config.toml
n_layer = 26
d_model = 256
n_head = 16
n_kv_head = 16
head_dim = 32
d_mlp = 1024
vocab_size = 2048
activation = "squared_relu"
norm = "rmsnorm"
norm_place = "pre"
norm_eps = 1e-06
positions = "rope"
rope_base = 27200.0
rope_fraction = 1.0
qk_norm = false
attn_scale = 0.177
bias = "none"
tie_embeddings = true
parallel_block = false
extras = ["paired heads"]
init = "normal"
init_std_qkv = 0.0427
init_std_o = 0.053
init_std_up = 0.0611
init_std_down = 0.0611
optimizer = "adam_hyperball"
lr = 0.00522
beta1 = 0.9
weight_decay = 0.0
lr_head = 0.00601
grad_clip = 1.0
warmup_steps = 200
schedule = "wsd"
decay_fraction = 1.0
decay_shape = "cos"
final_lr_fraction = 0.1
batch_tokens = [32768, 65536, 98304]
seq_len = 256
doc_mask = true
z_loss = 1e-05
train_tokens = 435400000
steps = 7448
dataset = "wikipedia_en"
Each number is 128 + 32 x the weight over its row's rms, rounded and kept within 0 to 255. Layers, rows and columns count from 0. Numbers have three digits each. The size before them is the row's rms in percent of the matrix's.

# layer 14 attention query, 512x256, rms 0.0428, rows 498-511, columns 192-255
063:092086156057134100130132149152171128159103126108195124171091105103126107127090144168121147105186155162198148142137139103148124139094123186178189165066118077143133100038163091151136143070128119
064:082135153152110134117114159098099168090155119109134201177105087127129170129116097116139084178182161182131148171129136185136182128144151126141122140173075135176099142143109038114080115108097130
076:126104125186126162116106073155111166112161129164126201101124115147156144153108087068104158128121102160153079082138170107126131153131168125109099119114098132061132143182118101125105137113097174
067:137169135082128126158141089161065112116156114152184135125214111157156083129131077148125118120129157098133136105099174153128094123054110116077142089082148118136119174115107111102064145168141106
088:144106207067154062055092110154095105067110173100147118118115092127155158177124113102163105097085098061123140138128085167147084203123116083124147133121148136132105121104116160104125131142110132
099:170107134170130113145090102094130075097164177147137125136134082098110109191136113129124186088144131066081150162104130096183145139162116094130148136150151143182109143101131169097111145152151120
116:155077174151103127103207119036128091174096084108116152096138146102089219173129119050093129121114137190163076140133095151131159141190090122120092141128143174150175138130123157100115169083102085
117:144167143107115116136166093153136106151089165167091184106079099153093112170094144169138131086216113068115136086150148091125157120113151176098138105088077170177139150069137098174081121137114152
120:131140172147195184163118081076118175161164144159154094078075179155119120138115144134105139143161125116119137113152122086095118115131044210177112099160097141174136104105178196138111105154102130
126:127157086150105168126173050158135091164135108132144147104137076064093160170101139172121168188116112165151125123108155170087179143184129102135106126186177157164153160117173108138118124142111115
127:139124109156164187164119076097171120129158101137140126111138174131106134102156129138097115103087149131147138129161103110112077109106083175098130141148145103164100162124137031119111168135197111
122:077150206090108160120116129126142166165166151158101156110165174096139159091158097112132152145125131140156093151156127181229118140162125144073086088130163137150085157178162110166131160120125157
123:139098184141164127167122146112151129085091103106135145094154138161113155119152152105069116092159150112133075118087161111116137113169149140103096117123116141176072071211098117091132181130108167
126:053143096113152146103165120113134150092157142068099163132133086163141146107121121084107137146151111096157117084105167138120147131116188135146150077131147196168174122161118124108147113100110132
# layer 14 attention key, 512x256, rms 0.0427, rows 498-511, columns 192-255
057:148130118159173147116137112161068040111116191131151162151062131126180140111107109078184194128146123096072148099147198111092136142141134168153156055161087154142118175149114096067182091087095155
056:124109058121113130117126173159148138100085153139118105091155135182133130163166042087144146076147165074087130087133139125174083117145127114127137133164137103125098083111154200143169115162121101
078:036148081114135162172121093075147166102135072121100163107202114093111109124155163149182114105163084171087173191093150168096170105167088111095093202169140109160139166115129142106158101169089109
070:108110131108073090120085101161051134156098150060072132118102129149155115177116156086115115064164147185150121178133168081136146155095142169033093099102134110127114104143084146074104080101091014
099:122098144111206079141050105139083115125120112119106074113137142188187089110155146127137128100093146071091180130148132141102116119124123092134122103143120147133142181095159147081178095118136117
119:144127115151174110079000126069071107173110111141091061137147131131104143100072111087133041067075131081140135168110105112182109135094122128109132128121121169109159140104072160134075088109130035
114:176139160130127108168098163140159176161132161098062140108174121132093107095135154127093106184174119134153116154125147137150123116128113135113034151120079107123161147185121162173188118080087131
123:089141168165142122127161129142171120134111168145116165088079150086066117133201097153112117139161145052135154051141178149115155039129144115090112133101151110166120098091156193129102118124098120
124:127143132120132116169089079156145165140158168104198157107083151157188109163095157141185102123197122144071126130197144155113102104089127108133128124101077160126078127085071161169199143133123120
122:078131118132172134139140120106122113134164164114126135173146133023132173146128105139155141128122114096148079100147126097177164162199153074158096138158096099160160152145159116175155149175142075
125:052192155094173157143098114148092123099141087145105143119147122112143092106179149122100100145111137109112107141134121136147026205139137143092174116082133153139092123141143094164049179117202086
123:163087170109157163162158111150111150103140170118123150142136169094179132139193132133125104069159142099106118116135128144151185045113073119070104084103104141135115124188112106149138138171116138
120:190099107134098125107096105153067090104155105148108134145154122162082152195148145145181105130204106113166145175143118143156112161132113175149160131127162163179079074128073120143158125087076100
125:145207124072184124134139042134154153161126098161133140133178094157122127113177138116136072160146116107135087098089119087128131152122138129108141074104183149129158177129127148171156143063134176
# layer 14 attention value, 512x256, rms 0.0428, rows 480-511, columns 192-255
100:127108088141089130192133117145135079121098156025123094096108112166110131126122111125175119125150118132111158121144168111113145125119152137145144052091184137168130147148155111146138097205102144
102:102133198166133166149132110075113124150163188104167198175119191130144093069111164123103145104119113128106132128096205154120120130136194208140106075154081167130121102153142152100139067122134131
106:170129133099124183126126136129145142143150105164109141088125163074092116149141108097104143075122152175204183121168111094132113142178074175137105147104147158173104094121123134132138120100099135
104:083107112099088115128128108132134079078103128077117137080172109143146129106124131082128119129162093116110129095134193136165102126113063141230108073138087114195126086081147176115100093172148138
096:179123115098153119139136119140110132158133132208068105087150118136127122177105093089110136113146162092097166134072172107194089133201076122131152103158150091121144190122153174105117143069120133
100:126109190109110147148122105153109166113095153121141078098198116163064110172133192128113106102114129164091106120037084081179109117193153051075148143132087156147140122169120173136133176127179140
095:099110113141135118152133189172117102167114155116149151185137094117082133121115163090141123192147158129145129145082087207150191132112157077189104103111100118068144094117117163115141096111125163
103:144122166122140164072116111154134176088117124086094105130209102130144150165128132243139120139111132050083127118121147191154141104117138135175128084112119095145135129131147163129103108086133129
104:102139142116131132137117157109131157122129090190101127159120154111110063100132068126058113106100133151140118104156118100119066119100086159163125125152171125070131065152158120133144132149090137
098:062136159164127159133140143142106093173152155103131111089124118121077091204171181083160133146134149141144101131109136098143189115086142130145149103126140088149112136130155184112123176111124161
104:105132163174123116153128134096115129140169118135117119195065127141089107112134127122064122136147085144124145133140211089149149127114086110152097158189171144169128082115160144103144172131159132
101:190115079134133155107128094132117102177181134136086140050116105182173155194155194130143139142111122094138081133157124103110141114130072123125148093124157104130142136136107148110136092156155114
097:133088112137094073158118150114160128133095152158117146113101129072108088162089077152135140146118134146088119114143089088131097130108125149153135194138063140064094087087123054122132157125128125
098:098144084082105119077135109146121137098090154177152161072108148141104047083089141072167124126119096103131143121089136161069162135153154127123165139103129133155131137119124094151135130168084119
102:118127184144142116114123089048136161170216145148107128121140169060124035158123144104118129108111189142179099135187180142114095131163099189152110149165193116092125115184150106129094124127125105
102:151126110086140174121134073152136077127110156148153079159117089100120088206107128100125142103117155089156158130123154105176118123100150177128152187099023082137144125108109114111117121081125101
101:154107160173152077142126149106091147137164141136113061095173179112137078082153188178117127161132141169140156112081116141133139135116119110169098080135146084174147173061146115133119044135141140
099:080150156130168098079126106093135109150146125125155106105181124169116131101161157153110124126135147169119090139094092160156137109104143155166147096118129138109098091138145161126129117058119153
099:159163148099136094081136113079132111131082132172107166167113129122094092104146137051154131129165101126151134127096087134125111134091088183081147157134135145131111171077138097103101044100099118
105:101131127118126174140122142131118127194116176175160100167121144091141143193113175136129125153101113139118152125131159178213140137077135104075153170085134110099140142092105139114127088095159123
097:111117150140095073157131074111116080173080079040119182141158127123201112071140109125167135142102083109153132119120083206098177134171081155124116122113116136141098139139123074134175142194125129
102:130132172114116107095136106152096137119153176104065174076125144168170095111166161104136118171101089096113113088055161164178140121153173091182138130093057160109117120159132120130142084134087146
099:141122097066073114162132081132122170140192129040136136179090082105156104132121153093133142147109188088181177133087165073154124131141165086127088169063120155152138098074140099178111116148127133
098:070099164109099168103127091170137122079100128086180158119180165147072096207129104051081139121100159087099148132159134123126127117198189201153107105156128128100127083121137123118128184180164137
090:178143140122151143124146123128134155184105179103115130094110117166161155106174143166094123127109153170113157150135164062119087150164149061099128067127170154147111141132152191116105161052122132
092:119124160116082070165125155126142159144101124174102102153098146136096145150126127057156121142116182158124109143121113025154067131173083092072107095174141172170131089092131147128104154155121147
107:146095134149163145101125086143135106141161123094151155146092072155166200186106111190068136135120072112140127143164138154152086129132091128150101132105118152141112092156130154130106100110150158
099:145109152121112105143122120126166081146148104134126099173107080153141142202087077179151113130129178052141083133089084133129081114153141158123158139131132118150136103149097107103151180141114134
099:167142139170158178148133205126105152093141115195078065098134139109113108140164174125108138114139107129140137097115111084101093126116161073125103149089071094099106112144144096151099086127094116
105:121157144097139209135126149144128186104076157067152095145115190133077134095193112211193125131084160128108121118077078117128133125103100152144166124147210167089152145112143084129129167116105132
096:135140130134082061122129186151132096165137168144146152089077102112110091112117115171139120166150107130139173140096136178022176139075171088136105144097201162187107098154138137151134094100103149
100:206118037132104104078126133125124080125141120167115162121067050136160139085159116143121127130110101105131110132139159235121109119074124165115144145081116139120086157147097126120113153087075138
# layer 14 attention output (transposed), 512x256, rms 0.053, rows 480-511, columns 192-255
155:132058122116114115156116118214125095123122124091143081128130107150120142143102135099114146125137136114127116132142179118130165104142126150187091040099135118118142150166140109144156103140147128
151:143125175126087150151109162115097133152173171110147181160142150111093158072179175130097153093072133104110125119075160133103140095117197171138091102196118167122092117154169170102105118154083110
166:138124120132162154151115108088131135167145098119123195100090180096111132138113094075131123103132125133183156127157143115154107112145063121182154147089117111187071115117078137164126131139116112
165:092100110124081112135134150160134097101127142061120083074198094138174138106149150103110142166138080154104104070110188100127177161148144170195128165158073149157086108153190116129088081171167143
153:133102174075146149120144161141143161162155140188085091088133127178115167196126145131103101106158141085145147153109185185210121100133156096121156026121151101166108138185153196129092136119135111
157:130129165162080168104139111124186192097136148120119111155179098174102132110078141086045150151123120107098183102139095085200126114179164104107155131081110114122152133145091159143216183145117082
147:084122101128137143097129182187108171120101130159140146139078120103102138104117141111138088114122186078149141160068109142112156096119169134134060139134098123066077131122147106154155108081136192
167:183100166164134192118086146131130175107111189101127163131200075142121119151143106197134182103074101081054164139128113177163164080133135129154108115123117099123164164146137157151105115170177129
167:104112131097121085129082131123132190128110138176138119106127166100049142121123071144075154070135144127224088110137109159170106057127131185124150094153149178142166142151085131106115154129139134
164:082097145151123146092138121184133145164126137119139093108046124110082170118189168043144152127111175113132109139120161109139179162087120140116104099099111103107089162173148173095165189128167138
155:113160117139106082139116134114147144105163138126147126196083117105106136122159098162083161136129082167130125110155178092119169142141093101098086166161182155151125114190177124079125152122164163
159:177113092081106157045102077156127159159168103148124121066112127163150133139107154139165139140071148153106102109185074112121207161115154078070128083090208081119103125166113164138125120097160095
151:171130132111134082248154119089153117076121115138081121140084125101062143160128122172144103112152144208094118135134090105114086159151153124173150128133109140111127110108084136108151160160098135
158:102134122136170121136136114200103113153110126111118147115118152139146164123132128086123117165137085096193165132131174156084177115137139171119150116131075122130170120128141093126149110127065068
156:092109148155119149131107110086146118114176113119142135153132136087098148109168126079117147098143188099156099153125131188147132134101112116175123184182200147102129118157135186144081122217165102
159:114095079111192154145142109123139080165089156139167104144112126130119176150099103104131099095126178156114136117121175139175098123133138182108160100059024072116122103145133104095117117128115050
163:125133153140116118074114155146142156151141138117138105058158158085124197105125167176109085090102137127122125124102150118168177102111173114181145111138128141148187130102148122143159098179099184
161:096133102130192110060114076089120085140120132179161088084191099134131114048132191167144130116159143163117113109075093161181162097136141129202086121147112176108127126113118158113178174063149132
153:188164164114151132079142122097092090171120131172119130129158154071128133097115137081171102136110127150119125150162084121135145230123137117121153109142167137143079125132178102108124079081125151
169:090115093123100157153126156149131173143104174148154099149117128105124152140123125091134136093089153138083178106119168177163130150105139203086121194110105111107159157068098120118142111104142136
155:156112154102116108123129107127118149125077117087092145149128111137139140145099172062162088130102070175154082127085037118134154158165113169154128086106124133159110089113108089141177120181115088
154:144151150139080122141162159144109168131133216109057122114133092166118165163183156093116128151087118116163158105075087161141175145136217144172140145111064224122095152096134108135126125187106138
155:099162097089109089134148150129113147133146146048170148163090133097129162163187136127117176141119221099151182152071111112140146114151120043098093165042156164101125098081149066203109145133111144
153:123099166118132104102159094110164164072142143105140077161148131102100148176089090039112113136124171103103125106163122075118128072160170147188109106131139140184150077160121102120142137169143085
146:104144128145148175162113158132119103151108137105107118150083162120160127106232164175123105132119172148116138151107177064143108173109109083130098055116156147099020128135112177129088134100113160
149:060184196100103127108114128099154168085153105144105073148026145101078099147160097072117087145138141088152110166116142129135142170134088135137151119151126166204146099099133148137169184140172113
160:129111079133191091072143064102107176120123121117160152165093068146175089162114122184106116145111094136153119105123082168131114138134117083148078144104123139116051104134140167125151124109162159
161:092140128111126120136136116119133076070148081135096082181108089114124128160107065173122111084152116107134141117082069186130080090156156146124140157080104100140169112105114096137122159131159068
148:156103150147120175142130167145153185126118107164080099132094121118120120127141136086146115144105125079188113116129116132067116170148131105144187154118077194100096142085132099137183100131085117
163:116143154134231196159127141148112146126060142082136118140123143131069140133141165172147140121143122126112093145099104131120109076156115139189196090123155163116176144127110050105074155174108129
159:140184121143102121143151128209101089125147123164115115122053144090130121116178083160176105112126124132146191159096085113088112142117165106147086085118173162106083133128111150168184141068096184
156:187070088129115127122112112076083061145148134158147124098088103123179113078140129103147149129148146187115159131108125205124143157062095170165089076130117146122107146126121168122107194077146141
# layer 14 MLP up, 1024x256, rms 0.0611, rows 0-60, columns 192-255
096:115102124126163146101123149157147163118156116071124113132107153086198152102161117089119145137141143134079111112104110155178087102129194103162074153146102110142120164150147139089109133112107153
100:094127182120128152143040158169068144137162118142146184083156081120139130100139136110125141131070156182118160106090056097130143145100145093104110132126106144135125124094131099088120159122148054
104:142071104123083124157113143152136161112091123107147196165059137128145140094117076133038105080123149157150074141082138175150125142177117100167162121154084163112154116119100122114031181141121092
103:127136127083107111123087107134131156165163122102134114094187114111102093119130134168060183076071116103129149097123136137125126131175208120090133135110134090136118149145126109117051135126156121
097:099125154122129127115074116124140154054099115089088118174100067111090114161078121118108097208083055145096131110171070085115119150094166123097149148177100136063089147138118158128118081124135149
106:155140158185137221102073105058135125153151063066138095131088144156109154186120145139133101119116063107095113134119121089101098127116134170077130167148091129103098172141074117133115113166144106
108:128066115137159123123075146103135165077162091117096123069184122122111103067168100129117125109114116117115119161196183155079078160100159113099123163150122171114131112109048117094078068110147072
102:123078105150119059135141184124101106148134118180174161182132118150117070102112109188171103119104117142129098165180078143047099178096057122191109173127150136092117206130116150136106137114101036
081:138142168103192135139144142076102132161110134092189172124144110119100091098083081143084156136076054056106160121137145137088233141160117107134150196130096146159124119127141129095083186113120133
098:195050138130139143119109092134115158136217159126072149105125136099146140129135145140104099152153105078104036150117129134125170115141158163103089095157112173167136177110087134139103108120046108
113:160085179206172109080126138143085093105081137102145126094128177172172167126141123149162117097050119109110117144136101131157124117187092140136092109046115139129172085159125137070125136155105117
105:091151136173057093109096135155142142092136154092083201141138122118154139156144125180158148108160156141118158126124150142074127149160161116083120180078101116108096158161113084120148190187081060
102:094107161148203111101108106090143136071096094072137133168153132123089093166157116103108127109162165142174162179135130105089138168114123129134121094114127130192135068167078170126053121103134136
101:113092074127088139158130113121169159073150087152168162094211161044163140155127103145104138044140140139076123127125147176077127185110124108113122089097135152155169154164083164143172123122135071
102:210142121111134101097082128134130153099201157114112114137178131112137162115106152169117103101101083129153134118046153123154111144093179070106156117136127110145171119148127102157132100187126070
098:128117108111131143143103103129169132068147111113137177126185135136121083058115154095119124082109148143121092137172144139132108138172151090137129075103109183133081107126134118135120090089146165
110:163173123097085152146091151183157143135154079151122134076088122106090156096201124108089109084133161128175160107161183096108115128134142141126059119121125089168104156151137071114055138102122051
094:090159164134176130132114109123151159090136112130168133114139130111174142096133037118135099125089117177084110122061138127109152103092140109146121112122171105132096150175113127131166175083158138
096:145158095116125149156153119103113108156107138092137095121120130170122075073105098092116117129086159160097097135184081143163144155090193085048099160163121150138181094157132127132107169180051136
098:111116130129137114142123141123168194089066156183153120159160144088073093143121148113185044122149137163134080158125070117149157148164133106103136129140115086141137086070106107118097130126146071
101:220118097137104148127106165112087144045091095155085162162068136112083122121145073123117065123136097143141083145147156150169135169138084137191073110125153141146151107110119143092112109139114104
103:133146145090184123080062161134160186136089078139126139142128165123150132142163155100124051141131140152072082156101130124139137152172096131100151094129109167129100130095145165161104195138167133
100:181144083099114140135128152087133112084150141193186163080166133109140167177124133189101155099122088118131145124181176157172129173152124113152074151093108098106137144098126174117138144139124062
095:180122146060144155138083141145114112063142121162110094094140148107146100149123120163121058153091163125115114080141082122139133124094117100073070093087085120136103118181118102153113151197155109
100:079145137171139125165112140128149097083131134130166139131137107138135101108165131134123103146099141091113155105095124174135109171122107140134146134058187131089145146166118147103163123110140068
092:164026087108113122159129091108111130123139095145098108138136162091131067110169091083117141119160114193177121123144103106130124103121133113082126096134077163132111122168120114098137158152108118
108:105053061172182110134080147128116092074173094099103150144113154160158125136148145144085051097101111144196098177161094120155178131120083147154159080116158127115141165092064168130142074024107141
097:081085110165185099130093125092189159151170179119098099094093142162063121160133168151122146122087100090147079117095157085090098158156140116082150092156157090109087098087124156099118165136132148
099:138178154096095142129088097179123136130109125109111102102132140135142118084126125133034128114135135130158132156100147130136142161106130094100104113109119118115212148154062099099067071153079102
102:199107127094141180127128074135177172130166156115149145133092107122103125171132198120118145117133094125079145126098110148097126170119186124135133207089107171182100145159161140077146156068095116
098:165141152136196133142120163133115156107159111131109121122139129160150107152117127159103174164000099144075082134098169133090101143149144152185111128097121079164101189104144119112135122130091158
101:194136173083115100169117208160131106188131095093119107112169093100110133119152164154123123061114103116144113128164089127061151174109138120152109095094142105135130115129128124150128117097085064
100:140102106171153114118131138084136100130131161134113154139131120123148154061154163111165107142116163167094091129101153141133090132105128135151109168118162193083102111140125134163107144111098129
091:156090130144130161044138183101182155194114105187134074124139133142103135184140153130094122109119175131150103124127058102139156193076134121141129117116122177168154172083166186122106132129121130
101:177132140171127148136101156056148097098120123050163145074173109156109130089135063198137106112097139099075087143141131104100142151164151178089060119114187099138066104158105142110105088202097135
106:160142056096182095171111145122117184130139159082181092129101103091113102111123149186089153131057148131063143118170140092135110100077143100161130091097133133102107130195122158110142147125076138
107:173119093121154146106099138079074126106182126185153104028163129128219122108117162148111128119106090157073054123126133169148085175105111129138130119132133094075162134146101088139139139117140096
099:157072117162164129092119079093152147086098105136216079107180134153119104163181111098101116182046107133095117098142107114157105140106074073137154149085087124099103177145109123095144175078121129
112:082117117092117084132080118146121130127167110142149150151110089140124085125085115110125123143097173148109155124172118112088106150063095094179056126118141107107107085125140139148098123056142113
099:147131133077085185166113105106175090126134119067102091144070178096146133096192081161132125118108107112126072110100147082149147126152177136091119121143151142137086082101133208044141165140139145
099:143115091110122099105134062160106201169117190152095071112101189176095117123119147097090128101115166117128124134059091140123114124081102075085112152100124130083146151100171095120106170138090127
106:153123073128105159114085148136093159079137118179115142132079162092140123115107101136089125131148073099167131130064166144108107142174103106170150135085138082055092106169101097116128089088145020
091:147113064151144133148109115121143154114075083125095055112198083170085119111196159102124097154136127136142158104133114118165151176084136103161131119128166173112119143145102099131119143137106148
103:140130093106150195146143074103128179135067102136182120114093115117098118198163110146114147159127135068150169118136106037140178126099095119118107180136171151130156180162148129140087141123082099
105:150084129133104183176097212152141132076144159192186130086126161112099038170112156144180110114113121152110129123113177189124143139138157096147137169162092111098157120125107137073134107100116094
102:086150107126097110151111106094085151143183100069120123106169207091123101125162192099105080082141151116108092127085138128161072176149112114124143089109091115198126115167094134121125119128123126
097:087134064143199132114136176152154127095083058168167118116112111131149114138197116091147058114136171095153167167121151089109107170169188092114097094145132119209150143161139129137070142157155123
099:113116140177103117147139207159148083133115136102138091211146111122066141136095119123105104156075079108131135135159171166104095148112110137138137163128099164053107146115128101135091110072135110
100:160114089076084202116122118074112201071060150090148123124078122164155180130127128151147134107112097077126100152131127155152126193099054087090139140113175147124131176142157095136128131159131086
099:168079099132082076141104190091122128051141107107082153114146184157140131155123132180104126087128138142132169126140111123100120119143072117148079133087169172099102105164116148140161118133125100
097:144079106171155148131128138169163144127076111082138102127163084133143204116160122149177112160068130139135117123142173156109143101055175096103102126097125110168073135149170137138135161163099122
093:087112088193118109102104107123123114079130155208128118133147117153126110107203070140159112092128135193117070108171141128109159134054065160125069112145103090071176071146147116130111097145095058
106:104124111120185127135117095110115101041074145112130091080063204143137108079167134096086122104101151106156112096100138097124148098139123118078131097131152064163170122171112121077143126084105169
097:145135177119088107144109048175130172150049139118163156169152152144120145136130082158202116125083102165122187132095160071146153127121108111097148171131164121039175141132104121112113135168158126
094:194087179161131083085146137154118079130114092161155119118160174101088203179102129139165145091120099141123162133102082156139153165101118158169065168141131127141136171137136071114125124107129140
101:171147088112136113159133162091129109106127129148139150080068126128173082094111159104102145148100110061119145092084160139086118155141177061093102144114093132132159131146132179136131145104126131
093:128094118141166083104097092074124098116116109068103151050077089140132130097151119084119145105102086060166128115141148153099114152135142123040120158138178163161070084148084166105140098136108105
107:143143150189158088102085108157140140160132132186177161100136176122100127129129193185096128129122132118101089112106162116050127161165120113114068139099119085139101196139138108105101100134107113
087:103096113115197117157141149151122165138141137133156131104104154128090182132148094154047091065122145154178090133117167122133145132102135132047174076078066076114110087149127160064124137149115149
101:136145096143126093121130074107154150151150118031140099100141145072159115150097095126128100158132110077126131121107177136131108189147183159110125132152126074110078196079119142157105159139119088
093:110118209105173179080134093060124145085165135081084109122145150165192164116153080073127094093131130138102088170180122132123091139137120115085176123085145158187118146205154165128134191072131122
# layer 14 MLP down (transposed), 1024x256, rms 0.061, rows 0-60, columns 192-255
097:118145185099127095146177069096080087157089130106120147201154066103093137135091106094128177100124115122123105134132183118045114194156121096107178117135137144107112186119092094121192141057059092
104:146148122104157153104141171104113131122136128181081192126098113142139056162138068156133096138136066116084190072086189150098155175141128156025148132136117108143184162136173131061138122105125150
103:133058146182146134166082131144113134143058124110115141079157155144148195136102194139130088166110154171154109126126109221121205098108157105132094077091098099127147145133074157147149124109119124
102:090063146132159113119127211137116104123136166144157106141083149147141110115101071095109050139122120153139130162120160127151175148122071182161156134167163110143168118091115161106172146160113131
099:140147162148050176127106103112153151188161126170103098061107143088146104086077121110108128127166124105115051125105187255101141127123131119145115092156187113132119083108090150115141205178133151
105:109106129081152070117168154165112153068086184159128118082148105095165121137153115128126169139132175192116127118161174194150180163131140108154153131098127144049136093126125162138107132153086144
107:206090099153133115121122106095158116153103143124107127152100216127144091101135114072150204125089097150181136119096169103133118145128116146090094103159091122100090122158137077157115148166162135
104:117171090109140121143129146128134109095117178092122149056160106169104119150147130076105185141093101107135115150146107202138194163118173109125099084116162152183113083147136096104151160133098125
087:113119144179078089114182189102147171076151133135114104120148111128148138141102150143195122147164092098127148151146130230157204101103087104134170153117129137177115093150188179154113087112174131
097:129109129116147041158128110120162088112119187161115096128152134071102141107074067090159116168125145167109122160089126117195083111156132165141158177135144106068129077147166155173149193115187117
109:127120097215118202117171182122163162146139157155145138084135190178111116116147112152130113061157123138142160126140114095138100184177149075096099133145110087133154147149097094144127038117137107
104:174094109093168111073128115180160110138141074133164149106123100142132159123082157114116104081147126106060122141146114130155073123137114133155137096162147159070127115116136212118096125068144157
103:077163127100126144148113137137117108135192096191094127071154096084093071102129120139111128137092107144162127099121127116223112100131105123062109166147153127091123170155166158115218102120116149
100:141146139122133132108111145152160068187078132099142163143079126123159082090136142125122170175113170109140157126189099066136109137097134081147126150119122106125106106147121072137155150172142060
103:121161179133144137120122163132110129195123157186185084155109174110123132108130069072112167167114102132196093175062139118187136151148088128181108160138102154097089113079131189127117140135214110
096:083115137140114157132104148141111096154145161082156105157152113109181209149065094121181183124184129103135128190136180099119160088099082139151172072144101144112126150155107136149082137183087137
107:088132079144099144124089086150097165151135096130085071136112113145096156153086105111156172179184090173131098191090088191174139057141171089091139170128125187091114075119134089144150121147153116
096:080145057140094088141154154152168189158105137158164120100090139124140121090115182109107112153161085081161118116153085151119141156154156114098125085127127138149060145160141124136141118089116131
095:108175151133043103114115130174086092156148128133143144138137165114159126153058114208106127114156121136139143189174185113122079159123074180206140146103125121070093100173171118129087106109192115
100:153147130087070136135147095117107101133149088107126139088115111175136133133128117122112170124107096096065181161149158159089175121080160165153144089168143183091059116140107143096142076111138119
102:091201148126092107119146117170186110095124122138105125143180120106150094082123068072096118094133124165127107102097124101127170118146090192127133165174119093111161096168077119126127166122088112
104:112134088139139090154115072095091141133187109159089114132084137140121114135123103134132172054146158105117136156122164139138117203142144094143157160104143142128098129153159146122141150096152130
098:089127161148164183114133151189145148131155088102082151181071152180165139136138120128084072152150152097176139100191103131128146144162119144048153133109127096126103185138139106137160106108078120
098:153158093098112118129146094163065133115099168155112109124071056133118094120150155120090114155135092077146155163052107141121148107111153079179171178123160156132087132189146160147195107134129136
102:169096175090083117121088118120124173175093185152129113074113117100133156174079163085136157119157132128203139199128132147117135135135179088139111163137131140147103192150112103050112146154096085
091:159170147203134125079172143139132131102088158116087159099124178151074120145117201174161153123127181098070123066114130128143129119123115131161145120164186133112133137150167127116155164117131146
106:116146155062144197108159162107147129151084170130129143128160124145112177087165110105136114062089152137125115141124136146104145112146126112080169120130129125153103087134189079099113150117102124
097:146167092049122146149133106129115077152114064129121192104156161097164106137126102125147111110135120081154151108162123142119143157145140099121154150095138186127133141121128081158174138138127097
100:105144172073164193142161102171133174124125087139174132158105151145181098117149125149055124142142164165139131139162182146106103120125152128146166106170124061138101108169197183164108137119152130
097:131173128114127150152145139143134111071126144122130045149163056094128136136090134096181143113175139115221158072169170128059115177119098131065107128109137125122103111092058146145129151128099128
099:132102098074122175148081108152141121126099142116130057156172138034148147155159097051164100117141200136186151141134103143107139102100098125099120151138106070142174095133114111166119083074174111
099:147107131181145100151098149051108170078095109166150143183114127152174122159130149106099133189129184194110154157169167102128140116160174195112150160182108134154126158157192182084117067156096128
097:043131117099107156164104146146110098102106157173152191101076161115160131170060133112130120110154106079145174154140118133132094188175129078130114136143113117163148171103115131108159109165153140
093:142157160150103090125117048142148106063113144107093127171185102129121140104138114120083098092123076113103120109132104187159132129145140167161110113185091148129138092163126074134100108118130122
101:166075143106170113129131145105142203155123142083107139142130141128135181148196134121153214148090136105183131126163081150118143152088103114134085123132104148156135124131115177115099150106130196
102:096112168112137179056116123030099131108176131110102153115149108149130108088090138091155104193127054183207077127131102194111096137169125089131192149140093148172150115179058168098121197091183126
104:158139109117095075089120146114153105154140089083121127137137135117099149106106053114163104122099149133189151096093121160124137152163123115117183102153123093108114117113145077139090160144096145
100:159170184127163157146144163125078059131103159150113113178158190155113179127108123134115074079103161139126103067125141135161151133116147158082203114126143130151083097134159194136100122137116109
108:148172116120064151180102089118149141111135088154085113165114084166139124124125143141109148166128131153144133129127126182125197071113142067097128122124117115074182127119184162130069167130119135
099:133153105181141132061079148139094162100106076094151147082176104202100107098101148088063213103108177137116131077132090205181030087172176096134161151171122132095134183134164086143138137155101090
100:119153106139140086144073119110090140089156052133101142111168130116134128112131088137145122084122087108187123145119133141086117152120174145168105199127143114164089060166107090079122129120157124
103:093108192123151131148167183156116121178081115123142118185145108129088112114164166088140121056171078126147078109131109136115184154152126158130076119088250144136149110120176138120108075145178120
096:111123125118158173097160104104137152159124173138175131121127158137142189139135136116080084101140102103055115125172145126090105110123123054121139152122164114132095094083144118105153108119077080
103:120110161098145111133120132163177107126073183139116111106115103108095124109056056129155085162152170162180132138154174120123089161074126094157114106085115109150129065133122090170156130134165111
103:122119189161168143152114095143101139135104142126054077213157146179096100118137140111072156148157146103174107132123128137133132109131126115060149142144148173111151124128156076144103172123172091
100:120106094123128147117114118164112155090123126113101119151064147093143133093156093107176151139127190153067145103195108144166092088126084121089131182083135196087083148149173082150140118108162146
098:199071148117141166081105150137176114149123150138126129104096125110142127082151157098114149085090121151136111108073101141168150143138157138105117120136129101122085124116109121144107102077093100
098:152130110154073132099178153144073161154147181161140206080101154127170164146128191127114118141153113103107163109068081123125165141163131156103134136163183077148179129104146154146192136151108132
103:172136168168163079172093166087087111118114124106087138091162182137133094068178149154114104133152151127168115120100128102080194097128133084143180142204093123161074151098147105148071123166086157
099:119107219132142123099125151119155056143147106099125120145097129177115214084151100100106162148076178081137133186072127145157183137158128108165114163131135073135092143077174114093091157074132163
099:108205146118125136083106112092140127089112183126158102091163145133152136068126077120140158124108135159136101119176093090148147164199130063148155130154146195138145124147122102115133056118130139
094:092155169109135118130092160095115159108159105116144132136099187181186120111094134098083133135078165111102105132089129097100087118164149088206168126125075106124043180139151146146126115144139152
102:102123140126125074153081077139106062163169107121086177138144111137124132150128149153181164139116133114158158155084046082183105169111120118143169155089099160163116111101160076087073083170146158
099:122099063118206126131113182034130106128110159134137152122120148162144136080088163104085112096145032069149074106152095143121144121098144149150178113136080092239081128158179106107143146127168101
093:093166039115079171155145072078095163098050160050118136115132111174119128076097067139102097131109147106089070149145136179153124112117179199134127062103127136138150141139150150132141146096123155
101:122164162083160146154102100107104110096118107125108130074147104160127198097094120195179101138131134153095117087155167173146132148125050103117166134120118155133148136157164180140112140168193154
098:143137113068130205171100116110167196153103187174145147126113207150082155169127098140116138151158154126086092172129133139154157150111113107183118161072080118136111128133141064132117163211152153
107:103170102093154149158059106107116121107141134032114111122127135131096178091040096103103121154143097142127119178120111159161131176112133133140155116113162139128129131126122150123159105127096130
092:091105102194144123133132134166102106111117084102140133137105154204114192154095096151143109133161143206184116167173179081087104140171137132149132043116112145103122129163134148140186114156123154
100:108071163105109165129064085127084123071100186157147134195034133142107193089134148117146102121170117112112075134129140063109164101087080055092130097127126201129132107147107194086144121105141126
091:140146123119084092146115189140096124165105120157171157166147105095093098130095175181136156160085110210080110159128155107121166167095100085113128124110168113092110106113084118098105138132125185